config.toml
n_layer = 12
d_model = 256
n_head = 4
n_kv_head = 2
head_dim = 64
d_mlp = 704
vocab_size = 2048
activation = "swiglu"
norm = "rmsnorm"
norm_place = "pre"
norm_eps = 1e-05
positions = "rope"
rope_base = 10000.0
rope_fraction = 1.0
qk_norm = false
attn_scale = 0.125
bias = "none"
tie_embeddings = true
parallel_block = false
init = "trunc"
init_std_qkv = 0.0412
init_std_o = 0.00841
init_std_up = 0.0412
init_std_down = 0.00507
optimizer = "soap_variant"
lr = 0.00343
lr_mult_o = 1.27
beta1 = 0.95
beta2 = 0.95
lr_head = 0.00798
warmup_steps = 200
schedule = "wsd"
decay_fraction = 0.372
decay_shape = "cos"
final_lr_fraction = 0.0
batch_tokens = 32768
seq_len = 512
doc_mask = false
z_loss = 1e-05
train_tokens = 145400000
steps = 4438
dataset = "wikipedia_en"
Each number is 128 + 32 x the weight over the matrix's rms, rounded and kept within 0 to 255. Layers, rows and columns count from 0. Numbers have three digits each.

# layer 7 MLP down, 256x704, rms 0.136, rows 0-157, columns 88-175
136149112140115121140118116123141092161123160153092143154042124110149123170121095141123124140146094130156141098122130145119085099084170126122081112115174131112068113076141170142112116155102155076089133159098205103150063110155209141140067113116109110091053116098054
129133067066171096189081079103125128149202147075087209208087159177111224178042080116138177170137067096158092102148105135085099121130125126094128169159098155144200151120147121145129118141143103130119141103162154146148114135087117118101093122162058165090192109106122
124109127097109122079063136090113131135148122121147148134123107095101115167115142134124126166136115138117102145203050135090173165135097132128123108099158119096197112131127122120118089159100117131140107147136129110082105179052110176076172149104136131157143135124152
109173189134080148099134147132139068113153144170105082126091147145161179144106163158137145071085055108102147137158147113146132114100139132159096136203113207119132130150034157104104188129171112163143147115129097129179111178105111195165119090060156115168107133129103
122138152162121160119084141208145110094103104140193056137159112132124093071078100165140119095141121124140109162213119177089112095153201131089103091123135078117143144171180127169170127123084076123209141145124176159131121134149073127124143205148132131096120165180163
149176130071072122080093106069122109099120229063182058102134117144135137155167074111115141145141161150100066153171183110142097129122114128150153083190113181136158128175124132143143137078135070172127141170119092079091099122108141144115088137220133128169088134158058
130196127095105063209188140096123153045105087161147069142193107097068098152065189125104148104093166105128090130153156125103113137094151160128170172162106128132159103145182144135084149134190151065140142086146101115135111127060092162161129076142141165139120087123126
146139151095148126164185141114081132145125093052093141068091090160158116095140145184190138151173087141154087107170120143096208099195115111132150116104098126115184086143101149115062190152113097122184098061084107086119070146113157121149101087116114126120125156149137
188108159184151114160133139120120138158078099107154149129065086135129099165135076056079196097123140100162112186132173124151084159142119089168124148142111101150088113157156126155146085142053107167098096093070157117089133113173174201103168114147094122124170127169111
108086114080090163094155148165058138088161137115147127110196141133096092157100072107132128171132171132127089117100058128119196103163156134169146066100140151133141132117105097114064145119106139139100127135108066174154129095183115180115099144112099131121129180146195
078116155141179117112118107095148108147135046164126143132120128089044176137126081120143165126142132063133136167125107127187136121118145164092127139095130123093140159141159117116133154144137172080150073122115101126178155100118167172139171148175123137164140070130154
168137171166087175103145121132122113126094141112206152109145129113102151185086124157114162110148128126143094145137121165150146089121099068128144152112144099152157131133115098122134090174130145110182195103116098146166118101126125174180153114099160115154115122153107
123115075159111151035123120097103107140167139120138181143081143085109166124099063159116135170138118095186145179178159174115141137165120113140106128046106085123159120131115156117108128107139105130147149082152085119062160176109172143113154175167128168070130134147151
075092139155051132140097136132113163099134138132158180127161159159132164082058079150088077153110153146064114080113109125117193145131109137146113158066154147098159157146120113112133188157147154152114140141127156136078169107151203145095098184129164157066059142088132
137130082129105163097147102108114142130139079136182145071181106158106118129153076136160106075170113159140101171204097130147122124192154157118158085114116155135144104131187128127117166101116116149108107065132180122135051150138135147118107111138136114135111141129137
159078139175124111154098126142105097125178112084156088112094123143169145124155193147096080118135110129146113151111134174154148141192063106135166116152178154182117160123152159111139082142187151128147135153176087104108139156182125169163143113110153144113117116145100
186103122190161118110187129149133162157108133121099109108176067178139187146109085070103114081117091115135154132135105150073168071156128197117151120083160143106083170048114123110045145083128169090136183093120082133094061112191178092086136188128112123167134124154136
145100095187061085123096119110105119172118097162125134104085163139110018139131149135180150152160187185144154138145160107111149106134137101110124173085131119124133157121135124160125098163099135078135135104144126151137087117164088102124117166171162156122099148137170
121127116130069186089134086095117112154133165132081126157158134123144092171085144130101170094108094116089108139144158138111142139111187149164179116132186118121116130138102119149142121142160110097124124141103168142159077113132148085109098111080115191091119088132156
096164141101127144144141139148166094104157139106119119118111121131171181126091104114153129119069073089177176167148112162220100107146129130125086170152122109131110074184141154098119129120185091117124131149070128055165119091089100092156116189122095044151196097159128
093179126141100095116179122100119136154143126050062081170135162102037141109180189184091160120098135143153194169151141095150085079157139127145107202114077109103110101169104110141137137176151155130106156138157111157102173138141103123113106152085108126117134121174139
189085095136149177151180187113156136095162170148096110109152106116125106090127137120102127146085144118121115157146142111115179119104116152122066167212078119106136081110118152145106139115188034105104191085106105105155158134177117150156132137136162067148097128131110
161101089147108110107130164194155144148108101134171170130117123138093175179122124105149159139129108121185130096130122137148117107158108123107126140114123076136148141129179117135166149138132134121171151081088150149110076096130110192168097176095152113127117160099128
134175095067148076144172168135146098103134123122115086177130136130104130066117160118092171063178163150130151109096176122111109187142114111066166112160142126116101101203143103124153123155124106110077075143127103136087157191117132157115068132058128114080159106148075
057142079124134142128160150153110105091156155087122128196196097197118154141107086110150050170177114156126092106053130154137142048109139152085073118194074110119153125084179122147159140147161113109204133084106157095088120113105111128130141129134130159164173160141113
170139167179169150135183103110112129077082112131098148124157125130163117102130153095177139121146169107088109164171133140179152125112161125120130127151093180113121150110148153162158201143113131120080109154137113110129119187133173049037131110146157115115147141161154
120136094144126083125068120167084130128128078122135159137088160151151131148035169119099072130150120126097127135096173169140100087147183106099101142146120100175092201117150143155155104039128145089120091153135166102114100113099077132117127144058130083083120118113077
090068186155130080107152133085126102158173132108161146115128163124122116109155129131101122092112087137109154142113154115103119168056152120034165113166097125124165105119169092135084123135092118145122071121121170104155158158130095152069216130168119109149108134133131
128088152124137150126154116158182096090080168098108169132110160154143148125074129110160184132156094089113118106152158109098165114154131123070081079119143105070074117120103153082164144173082130112101075132106108142142122138123129144122181156099049208116106106103115
123125108005122115114114152154159079065127128134069097076089107091114236081110047077125097121143126084179088111161101137126146120107123136074131144105157142104139069127186122110179153145134118151070156142099133149112179110128116154134074126135097085099140142135202
150123096173073120065186065150138093100230114163112141187111175122124182110124183115134123155181118157148113123129100149080153126107058217143116123138153203123139132076118132095133130150141159163138133154208052129102139190183096122119144122144137148064139151153215
133102172113090133156187145110034115180092068183125132088087152147154182123168126157151153074085192124120146124129133124126142106096155139061127138109139151113135056096134154131112143079095081076138159150163129143089112145171131147113144148119094141092093112130140
119180101131118153102107168138108191127083125115141085110124109142131121114121139090195105154092192099102116110191098144148193167127169138107149099137105154127119155156124148154150170119121120113086176110116200086156148124085099153138104155131134186076135146110124
123073102123164219096100077189086075132119152114123169117163136084134140045147136113158152191144149127094125120193099121115109084128091123114158141132143157187163166172142079096189052150052190201096070171131120144120140126126108149145122149141127185137101201128173
130135154178187134083155129146131108157165169174128107140108143110157225118112131159111117154124160074172167147120141119155152099104143129122136089122150117144154105160179123145134170078129075167169161128091132111145128134123148121116177132172107137080124099064158
110111137173133124161121098113151089102088140168101112056122121075127130168106149140162126126125112139099091128144138087136104133105129117150167171138176173120186147121112188149091091139158114145117153120133129191172132180123113163128076088138164108155189097093161
151177171071150095142175124127137137088037132074133174123088140090118072146120116130190154101116108141113123111221101143176141119181115162105157143137087165105112140116126047170085136148092116119146043140125142111147101065226076184104109129118106174173061125126052
113150139200090068134077067132233131119139131121126096110181064140166076200098152130113108171115117111145141104168137142064166106135175145159135126136115089154135109149115143159113161106139134167131082123084189132148068126101151092129138124131169077122172114051144
113166107132198127156084112108052110129181135146107088094116120130102142157109127126099135130101183118119142119100085132107106100120139161143146108122128133117137147110104039098091168155153231108104097091163109155169178109148126167136113106148198157155182165169166
137116115084116076072114125066145071102147134135120159148119186140227100165108165086160158091135063123101164103137105153142075150100137069119146083135106094120147103182163144094124201079129124149085138086170095148104107140135114107093137155138109128115124122161105
047140141116131166116114106126139121085150057127163098186127108139194119064166132086176121172105150112114114122119129094108144152133125116083144159137129135125173150153118139135139132123116159102135142130062192162116110090216155087120150065116136169045161162151096
111089041169131155086168123156158092110141124140146135063151077125168127124085120073184121109102112109158088092163186182151094110075148056152130189132145163083106091092047130143089143109140140093123128136162106123128162185088142158119085106156146201141147169129145
090108157144073113118112120051126090149173082162124108073072056117104125139183144181096156129141139141177120116149134111177109098130174106193155071128119147110138160152119133137159204103143117174136113117152108128142082164172112114112145184150077081126084075104153
137173172137098126105187110088078165071141086117168136088115126111116052205091121096175118137113163150133109080064133048122158113135119129076132111126089130146153171148126133136146114168120039119130129118113140140134143125137154102102130110119091134129048134099094
170133107100119111098175141186152147106136125160111058124106167121145160128075051120139106108192059119121116132086133141181110148169166059024108173150111131114132082082143130102106147132118116147117123205155136138176118142165158116093164131105172145164141087161135
104099146182070154095115132182060160187065149122128142128152048173120105176124109109168167120136159130143105082130139112166076131098105090133116108158136182168078137157151126152063147146119106168122076126173120173136099175074139094075167174073141129160148140133155
121067184131111145167121119152134151111115067071121139126086107127142095111026121120110197132124090096134110136081143078142150181109107107143136129115125128138111145075158117160111098123142164145120147147115093134140104122103162141109142101114137047065131122166164
111115100164113115149152155143109074098138140125075141078103073134148106105147153147119165141154091129152149159074192138166173084127124075088196156153142109122177202083082132098130108083100185169103162168125148160125100128156088119084128150140158108144124082092095
131161219119075096167125156096169153140091123122098175133112154129104143088128153172136066113102122144191150113164097126152008151133130073141192144112138166108242091152086123123179172133148192102138078070119110156157132136174073116105109107100152149181125136124116
138109082081124129159122112087127184104140133119111102194099069112122131143093093142081127100111148221149176171098136150165178116118161134112107135115141158096133125124090123154081177136141120155192102117118102102142139198148119162169074149150169103151169103159099
178137134090127164150111103111153200157150180105135091153148057080094126134105154144148158104126075172142060157101110105111134114121117154146192059070104084135154149188099132182122129123138102130164097155129196124112125079105176172097194144104157104128174240128162
180063038096116075066113133140065147112117089107101162123052137093163099138141161115155151154178101154126147106133176099146135079169123107170125140169162097171105147144146093100142098115155150112148084126168103137036105129160143143079166120101139132087161096112161
102101119176119122139139127082087115113132142097073188161156107068149146132148137152105066190140151097099126102114117147206137124154127107121178167145143084120142156201128147114054094150127119075081190106095117092095128109163143103128166139108086123124040155114128
173140070134116157167116168149022116158100153106106141095047121150125145116124088129107126094136145134149105116146071147152108076163148136177116176097054155142155186153153192146137143134153079108192107127161131133067149097149111124158092122061132090152045123119093
141109176137216162157154143110180099105099127150147080163147120112079145174160102061147132158138153076126131131080116183129130187117149126103128115161140078132131110113135114138105112080118073164105152134159143073149157148135188118099165132129156098134124115121170
184175122180215149123148127049138144140067151184174102132174141133123098118110079108111110079123090101154118137136164147141110211083152158152095106112086088136097154126161164125150113186101063144070108119129070095123152141178127074189142188122106107106122146134103
156090115125141107177100118139126186125173115120120104084103171063129172171121162144119120124143151095177157142127164104144109147148182104109131157085143137123145140153106137083180093138127144108124131186136117093160148115118145119160107137142130127065097141123111
129147081088165160101194131142144129145125104143114213077208127124100160095088127143146129088112117159100184178164129095063156146109093179101100145157104124186144145153111126196143148142166090158115159162127141093147128138128166108155106140098168139110071127120167
163133155104150168160164165152166096115030157135116170113100127076127157104149140142098209093114075100136137152164175125106098118122165129156150106111078097100152114094124113175131123170158136076166120110166112153131093153126101135125081124118150179130123127060115
144152149136146186143112123120122149159103107126130086130124155127109188113071104132112123131100169083147170136136127177123184155084121092175137131167137155075130135139121103131177138141160149067080195072074133158128088090111118149152093113136094176127104133101117
110101124131111109157131121144145130173135159136143123108143118175126138091181125150092158124221153116100204137145196147122143090125118124145102098089145127168058112179158153084106128131065133096184127153131135139135097140095124151121116115140064125134121166126154
208108100183138085119133168084124081127129164157140115148102150083146091052113161179080174166143155094083163134094145199135151154080115121127110160098147132176100103117169139149100143082115084105150127158110132134109160170045093167086160069113127106078124118095102
116144172120096114101109146162086131132142095119114085109126137142143126094151145090139124136096130122146089092103127097182138092124134154087037218191117210137166149121096081119169163143054106140149119130133142111117054113118105123148158116103132152114104142121121
159189117123090102127186137171161165093136091140147185105081110120206199108120154057118085124113152180133117136107136120160064197143161060123165114180111123118154143128206177121141115150113162103091117135136122140146153162041139123199120120113119114118181113166105
040078111056108172158136109123123081177146149072182184103189164190092124115151103099169140103134080132048182125191079191096082155128076157168106086176142152130098136138094072120156158102191134137110141135176107060145092085149120117106109216145109077100163178112146
151116052075107113124142097127125075158162103093163119146101139136134132142150121097129134113103085151071153164127156119104112060183200122124091143108125119075105098155117127145167107162058121102113244129114138133156136155081140137120145129121154098124106126117147
104109116170137110150169122136016096128130080132163160138132132042142119104178098146162138142141085158124116111093087154101118150116138113079124120149050184073115117100116145147117126141096070123162134105100146116062134115078147129031179138132114129202094146082143
117164116098130099145129108094019098132132135134128079127127169147168147148171103126134130141134107157195041141159160112082149092067142099161077147148114062113113127143131132120151140167157127104022086077152094142106195152162137168102145111113111121116143110116096
133096213149159093075140138094141181141081143136148099124134149146097183123131118188070039128121171167072160161107132126111125099117160105121143086114103108150116106160149130092122115110137165139148153105075114134099084123144114138176095119102103133149200147152147
118130138171139201174203117113146125125027163077172131099159105127033085132118116133095146119130174120176173170130087061142148104070139098143111092126152109153118138181135115124122149133136164163134122165100138093163157065133159092165188100116151125143071095129159
135134152085100091127143143106089148118100153145126114153133112163105128116110121128161094094183105150161151155120127126159129016114189135137039136115148171106101118104182159130171113170149171133069126054111101113123081089205106165144125094156124112122154089118073
131099133101114088164146173165144110091214098142113163098118117064214143091157106128142079098078156120104129176125138144141111111092154142119137213136151140112202119187096162166134110158148109126107194106143137100138142123149120145126109103086082121191134071132155
137095164133056119186134155165080110160147147082093136089114174152171067120180130163116170150120143109189124100105133129192126143109093075098137099053106097132159118139138143148081163108137075160125151082092139193132148122148139114131154134103093124131130099112116
116127145161126121144119133088135185097156197075082130136122106104113140111072148109124145096140081138125128150154107103149159148050121128219083071128182101117115165150154121150098126153134125113118098121087120152164173112021138096102082102225108161112206187114092
155106069116103085135103070147168191113184139114149144141091086133117193113134095121153165155107101180130114155130150159136120161135134122059119102143109144084082134127144095094108123111133125109061120127136154132097133099156117152170109081055086077121164106171147
114115122170112113139163197079071140144110111157103178143105100137143102071102100183101160123112130050122176163129110113153115156137159178168082145122128099132114145168150100150161157156137125125147137124106105147083134097123077146048126193131084164179092119135103
159125144119118150136135149149152094160110157130126117140135170155083042147158083096152184117161109070130120164120107143158121101021139141104137126104156140136109135135131111171124106101073128121138116172177084129143157150087173096103127119184073174105132127122114
179144131167185100167164069147125138162111085109110078115151080121029172134145120145124130130137118132062137135129083049093125097149086073105062162178136083118054180123142131124096095151148112052117089120124165159125061148145124120168129160111121127065126117107085
139154127123097171123143130177135129033164110147063149125120097093129191091121201107111080175137151137084113122156159101164159146140157105153084176114139111152094118137128116078122086111107074134128125135122108126053122117106106116120152102155139160138080121122155
107146116122105118099115141100130091121152143156156090054141166082113111144107166151116103141109117175139124084106149097172123096162153112149173099119111165104117117146103139131099108179136134085165095167158133164129131107161101100095108093136144151159181097110175
128087175095067125126093107120114101128123101165159105148125086150103139136132162070129142128109143096118124130165149192121164138125090137158121062161131165099107123070126096153064107104159138104141126080122198147137164114138101065142148137136149140103145140108170
101177110144139123138132164100138167139157101160090176141139056169136173160075131080111095125172123133146121125081143148170144178108144154178131119183112152161166124154147119027138156113164153141118078106099110125153083126101159105122152108140086102131122112114129
135177116136130127193092106141101122136159110159180153106112177126191135119084057136165132140157119073144135115122111146135125177194164192114108109160107137126125155167118096121160059103098157123079173152113093158120168161078100020112126139120101183082090113059143
207138099083085093111100105170137132141166169161107125212141163102125111173116136060100171071144113146164105141138128110131120161169168049158109177166150120101159107086097117132164159117161181099180072138188130148083186163124134101069121112162060131177196134123178
155119180156175101102148210127113084143150142114135147070131131106126106072083169165119185104103117117122113138125145101071112108039157186131096085111139109129155132112117177084147115162161084159167128207108121103169190093200141139076100134117170124115162093138107
145139076150197217148111114087130143080123108101140119158184180172129054040118156111134101158123143172113102142187095134109149124113145139144111130152058133145133120151159093158086069096107098062123117121081100119115134159157114117119128141104101163144172143122147
107138120138169159078120137141163130111112165134132167086122134075141135122152129117143072163149173138182105169153142177123134170108141172095114165112103116112152130121136189126089085164181074125172137091129160111101125125079147162052121160155156076060163140184093
095085114079087104136074154179110140161137130131069101081170156154127087118132123128122179102148171111091145100183134129194132144130124101117166182180078127100145101129093116103175126095104147169150199136184142086117154121135074107112120129147184087136133082095102
063092119131111178159088132130089206105148145178087126135126109129086105106096086122057138174111101150163127149147116143084129115132148160145093189107078059124155170115094084124112120127102087086129129122208129119126119188156166134121154079089074167125137135147134
135119135175091133155121139100176168127143108067130118153074209182138087063140152141141090072108177079138133213153122168115115101126108153133133126106135166122094146142103149070190137129113130154137142115113116112120160115153114132147142159123060129102140108166076
134115096111099153085098109147152077154189093160179157116119126129142123169112127146118117089137140095099133121087162148153197142123131095126116109140125175108142105132116099160135144120082183119100074138137134077118187086120173103121144103131179138097090223140144
193132164166099136109136097119143171090111116140116180105100165172095120205117153096095072160172105120142089137122178153103131173133096131116172170093166102150114126151098096070143152129127137115171154089160116143075171126149132157147155078133045145121163118114121
149128161084110108106115140034138076103103193170118070139139082100147147099082190144137134127111161095087101146144123166075102071171148086102088146063087119158086143151140127126119111096060100150117140135104123121176109145170112134165139129154121107171118106147132
159121114133167135133117117147144178168164122136054052110137170170177103139123127059077181147089109159161151122138154157137119130144132074104136125186098139106112142143112114155160132109107169154133160165159124152133178143143080140163156135111132150109133054116175
135080131141156117153103097152148073124136107182124144104094106124126091144132081069139107155154120109082122174121147131103136105117145159148136138152126113118174139113093113135129040149087106178119146120147045114128095121131108175132146149126132081137152148115113
109133115095181120179159201158020128107108127087096154146138067141232117092121120140067066107113152119147094120159145164099150114151097049172133183111201145123109170139106073151090180169119151104115165141140109117165099066162171108167142127141140123178100127124106
151158086105106115139170113154128128122131111176111145095084141145174178075180115115185086168147111125097114079212130134157094113146111180141133115102075096132057104096119135091134149138181143143192112190106147040124147129100152156062164147117146050139114170121183
211120133128088059077111122117161125179119134137109104201129133172107119140152191122078132132152081163131125113133143170155125168095133145148204151103099112161095093115179177118116176168130101164135095112072255109163132095086114106169070157094125089088129128186151
088161145129144111107141131121133111135164172078148102210130115094181123094106141124184120116124066139156101150147098077150130105111109139073171046158171142179127108158131081116185112117103064121191159059198058148129133093135125067200098129166140176170169123095115
122064124124070169096094070144128136151171173089158142110103101152179076052131156089162137180160111167128144120107090105095171189156159138087126132153182164133133168082095080141136103212169065149086113120179083205130113102153112116138141054094187121111189108135151
089157144068120112070172150124123193098140140124138132130144127142166148146109105079069099120161105107147148101103195150165119202107097106142078157116182153137149222099130175163143164143116129147175176094143108105135114099120169137142149099154131133115130127164156
186100152168106145164156094121129157133112111170137095140153139158094162148088131032173164141128182155145131120128130149163097081174136130105137074134111112154112182127107117129134145103129143092117141173144113142076132130225102123139165152110127078127116157126110
163125137121121125140155139117123041133077153134135130145099143183103088117133073115163191063118134153148093173083080156108120127145136111205143086083169135133114126149133139096235077120126155185150051117099060120079098209174124098067109141133089124101084170088112
122145185170122096031135062105130140054117082104205090166081084133102130109119146135125087126166110137166068103131095100121161111083088195076113097074139157167068141104169145110121134179127150140093102127145122117134146051094096107100103162107112169136172094113104
150120123148136107143144085057147162154080163160072132080106146096077097205175148038121164094121106152154162093101152106130130118136161100104099128156138109091127124128144105187112094161146110164117120148097127157182138156087189113114084121070163168125199109071165
128131112143097165157170112093140178130171096157093166089156069137122126124057102123137114138109123154141139146126080075110065142118167103127167200127167097116109165156152124114159122071141116176089125063115111141208142118170165069144093136098179115096114072132115
130127129055146089128134080176159116148134200137122153150114106119146136163099110130162101106085104077146138193114127163158075152132134149144143163143135134107176117218084141150140072123120132096124135142165144102174143099103159163161147163093201151147127091137120
094142180131165117168117174182146102088117101153066176179092152104123109181168149091106133052162113087144164160158146181151158186103164080104092150199097127131161124159137170163099178110150128152128142188172121105144120146032089099173087164176147099159168071173123
159127142081083163161084071121191094165151130151104118123109120095097087069120176137128099099125120117157099109131110132132146198093122087103077146110131097172203095104117138149168081167103181143070125079133128165070165162155110092117096094174180143180112188102149
156091106133130083143136082154225183086183218133078110158119093117081130120109116115173092119123062168101113121113148099099108178116135125108122089092155080160138126162162119140136110114138132065118090119141126145157058142091139105153129126121110165129132158102108
087094136112150118133086130093178139168118148166153143178115131143116157029099202098095120124198143139126158142172144081107136131087164109189122161098124105122128139180108107094155161126136131120109119100192087130167133214118173099175171114107109109115096124105150
104113162077126148105108104140109104123150076152145087149154167124119133118164132151144105114124058154105156170141207155149125113151128168088167144080097106097098145138127128110113169163162109130094153171123105122081121061151163158188126103166129114148144087197100
139069067087145115163120123144103082143132129121148158146172111096075117121149129084154068165105156101082223189154107159144134096047086121150125093103127113109104094136114121110110166126176125170099133104067104132139127071096141154136081105151158089124143158133091
167103062034156066095111124167127138136152104109190160117107103121089168206175130117198164126118124109143090107136084155168118092180129159122210092175106157189159094137161091074099174076111124140092081151145087110156059069146072147150105063147162137082103162105134
101196066113107183175118071158081162096142188175096165124143178124114090095154161168174155084141097177086105123142107074114121053138143118106190134101116124132084093112131175124091135146166147066086089060159083141180141108131103135162140163133096097119120134111152
114102171107148131101147107037115104138144157113120164092161108114086141134142106143126137090079110137111197132168200134121119123087086115161120147125216079126141187113128120125211130120156072099099128169171157106154080166122152160135107147079162107111133088127136
123111163196117110166180105107073159129143114034127121141130165130124115177116104094132083161111095119164156133079019141127091091156129108152173169190152109128134109141082179137148110156114190116131120111146126137138134102096080085124135117141196076123070127110104
144131173078156168089167152111150157094131132151115137108126082115117106078131169100147099145105118100198133121170140143116160174100149077111109167149111091139170163136135114065134098129115128121061112181123103119149095105139108041141140133125065111143165164157100
069124133150127138040166097108135176144116055145141099124173125106091115146149116140141156137120108096136180170194104122111139128157120160103152120124079134119161131131126115107133147148132093133167155054143088138126021149160142072124151060166093137185162102154143
138157113125087091069073120103161130130114073103148088140125123138090112149147141190114182134150122118097151124074177085186143058120124157185084072162204124112082165127157141150150132157111156140117136092133225070104071169134140138125161129132060152097125111108102
139206097104112115112143109077095152139110135124181145097132107081114083115070149162142107194139141153105082147208099167110125062126132129117157121117133137103068164158130114051145122110116135102162079169155145117104143109175159147097102142163062093115083131140108
202109138128151160148191169083120118114137140168071078149081143122113125155064124124073098157166141134142128093177114107145187087114103130152094115108116133074107092141131143147067198168175114157159104135171124090167124094120130146100127194149156141114182134180162
063161113148162145168106149166131121152138181192123117114174095143132084117111119211148082133097136190096185117124101099117200127162082085170196129125151134136088101167145058064096146066161130136155070133105167122122127128101125121143088120129150130105132129112113
181170169137133147121163159106134145070121182125149074110074160132096143122133093126147157127085113142129096180094082150113093141134175093075079138134152166132139112147161136179089150139140138132150150150123179128137112125093167092115120105082090122149100071165115
145132105145132123071130132159096171092081104144094099178180184135124128165088097122073091135128148122191099150102145151081120160089154129161136172139120129158143098178223124142106135165187135121128118165084126125178122122129129119113132169149130149136116102099151
133112094099106180082122172189149159080088122074130082122117141175145157143098124099128173154159149170137114081115156100104199142153124180123117109112142122140118115075139100071135133044103117111099120138099196147094044090068145053128154120145205107140158153094131
132134165104128095136119118176130093031158129177119128122139110128133131167103120143103134143130154129124120118200075104145176138122132110131152168184122144215127141045111070145161137091134107150087169165096181173137163122151105160104160085164127130039098175099134
125148142133108151129164121109119119152128114129119153164122161115131165141124118125153113154115074139131059124097116143148131112115139117153082083126066145154130140171140115127141046084122124056089115125154165158109134142160161106176128172113140099127114104110119
058141119093181164066121114147112114109115095163180071111205119116147111137131163155115119164113140105168107096110148099175135149106196101173132123115142128148139115081044162118135152127153098091108135167135165134124111056119153123106123145146095181084134114144135
086154113201117104059155176120119067178076174076144176094085121189176061176137113038159133167113131143142118094154127133142173076176173141149120124158108131056144110132059152087186173133186153084189066178128095115115107092118083116173128148180124169114121140119128
144140125111132162097105112119214134118123155118061185136100141127082132134168134113099127123124090163112114096092102145126153119117122137109122219102115083137083082114128129167143168184147169132149153139094098104148131129170125145121143152094120104161123068170098
127195059159148155102201186146114134126152123102126135150172170076143122112173144124225193113105115129091084133171134104114177100096120132143089115062128137138075116115135149158158130130154108111111137127085169125162074128107072129202141105107093113102103101104082
149182088107113110158109118115081119147103157100122091105139135125145143152128158108131096109085128133101115146114119151115103111162146136120113149129148093072116121114134119171138152067132153132178115143151154126168148129162148109139162212169194127071159094116114
124090115109148135155169122073138082059118068087111166127179156102157173159089139150157089121149136111152143111132095077170088179125202072107146138132154150160156122127146132112093105121149094067140135134152151101128170116173144104152136114117187112115149171115166
152142174176087137085162101159132175138205147147081155122138181154081066135123138126111085099153153149145119113139107128099137133172113119126043083142148151164124176056142142083147084136095084190112120129134151158185083189087122071162101129140137095178118106070151
051130137064142119147149162130205181143098144148129176157130158117047120146124169154117144141140136071138162088140106081193179133123132105109114124088168190136102099074115111150123128138147143091080183063179151060175149099197100095164099085109102173164112170129206
080128125046127101132127116202121151176129105129159133044088082192036160141160121121104124132113173109094190175122104177131118126160103153088124142105138133084144111127118107104085106183121135168153107115120118107171111103175171096134115129202127108118153134168192
081134091125120107079132135153129150138100114131159161126117126136133096059131114160143058121132135106093119158168140133124054164074135172160137099151097154143091162115107184140151162154131146125163100142132162179109081175099167128124088123151142130121179152134129
100120171090094083068158096069131088160108095143086147135095165116091165146109147142124119147182131150089133108084152118065087110051176119119102117135120140115088094134181117106113084092092104154080128149111150115097155091064175027162115129082148131170115151117161
161086205086071124112157107119088159104089123077076134084147106096118153146203100176165178095115105168146148155090071107122178109106173100155117115136108177137141085107156112156111216085093202091124170158137157154129149117108113172151170090114112127216108090093126
110125129137167144126145144144093137116112112182160117096117169103098129182093110163197134167179124139146126064119159071161150213115185154123139104122163107165071141157117105160212147086124182134124104159141158116083160191090112146170134150173140108143146202129112
089141106168124145125167201131118102207151178096146151092136168099138083114112148102096071096126082158150183211094164177123109115151133131111143137115091109130107167169170133093070089056140183154156132158123103149101081074147114153112127134142152117125180137188132
090138079070065146152134147126120145120122154170155094199133138119106144125181159025181113155127127076069162106090115126157106175117160136102122093070127219165103121112134122127183140138100166155134069104119065094104144114155154116138166148151097173096091120115130
162192170108140152069155124150155133197122137081128183107121140126115112156154195181146119142143125183138130126145132061139117153100166133147146132120131118116156171102121161177148114113124102135143145127105207145175091167125086105163096171186171099125147187120154
138124137108126162145138134214205163114182161176122060120115131116134124126172117161178151110177125099089129131098153110132072127133126106142159129069100102160156105137099134064090129138165081141184101086184170148106108131121067083122146086033108155229157142132127
098176179164148135121191193102107130033111160086103111113100180169171171159155153027130226100081082151140131164045217179148117195059146181152105133066074132108149207191019176151085150181185064077098241148139070176170178129135230180119116146061159062153174031122105
105074121150122137107119119078162089126119098124083077213102151150159146151115079079155174136091086131105176149068097160091102077176112137142170072145119212109098117102094161137185155117116111106116125096126160146145143136140082137155117124153115209161161132145143
090144102060165167096122172142087144131144181117128119182112150123141152139083082138147130070194126140118119081125108144085101146082107090085066131149075119171148093162051109090150104090108170113167121078122125158129140120126078071146153111110149157168116070098142
117180124101153109081157157031140100115115169087152184097184111201090128109077154128133087083116154113156149124141073139129107179105159125164079191159153091095056159124134124173125104175118129177097089154153158129151102143122084106187195207141142136132155092105141
134169181169145099117170096117097107053111096140154104156117126130126162130074083155138160111184131142148112178169145164153133101180151172149138132094113121110165148090052100148166097132133211125157105147129044185145111122131145150110124110153155169104129122080134
091138099118118089137143113137168099101101105129094189131181114114155113169033135137118098131095158156110125071145119109149104143144160127144129122112089144163129180122164104132199115063095187139057093093102102136168164169114118069182144119006113160174153093137153
098142168112096117127158146112113097141156131116172127118147130139146081119075131133127175101128131058137195135110106169146117098155104151091170086158121115183129148122099122217127153104103124114172103121123140194120169128125211113112146156094160067122140128051080
141156113129147084130174161132142116071138109136191117131118114109131166077093113132116158080125128124154144114125085143115118125116162123173098135056153124129068126145096129116102115143135073065171090171088118100182116111160110158082130133127116139082139137129082
192122129119156100135152124127185174061142147152121061030168124193161089107149125162140111156153136151163127141114069143126090082111188178127112191090088128150137114111115138136106109140133103134118108198110156134088127142098138155113091170137120167172146123125137
079135094148169141137168104079150162115092081094128109166094089085101136165107069106115143129116158124092127138100156198195125091170133124163131118166129165150166126110103130107174154130077099174145092106101106119212171099096149127132152123081159160080120165095114
172128093143158081098129139120140139090129171129121119139153139099077100143151121135098050133174088121136104105098119209120145129134099197067150163121119131171084068100160106131081167135181146131069106149175117105126145135119112079142143120118129142166116178126099
174148171132107191080185121108145113180146082134133162129048095133116164132066099166157098137091105103132102094083154096129196150133194132070133092125071116107144139109103162160097146171175139070056167093079101157121147173064091138027147154162123148145118035138105
138158141155157103086122134116136152179140117151048131123131114151114182108138113091138108125137094169116132114145125134094103203105116175160179116184093106147088146167100194097144141056153156098174104165140086153122089112106102104184182135165085098058192171122136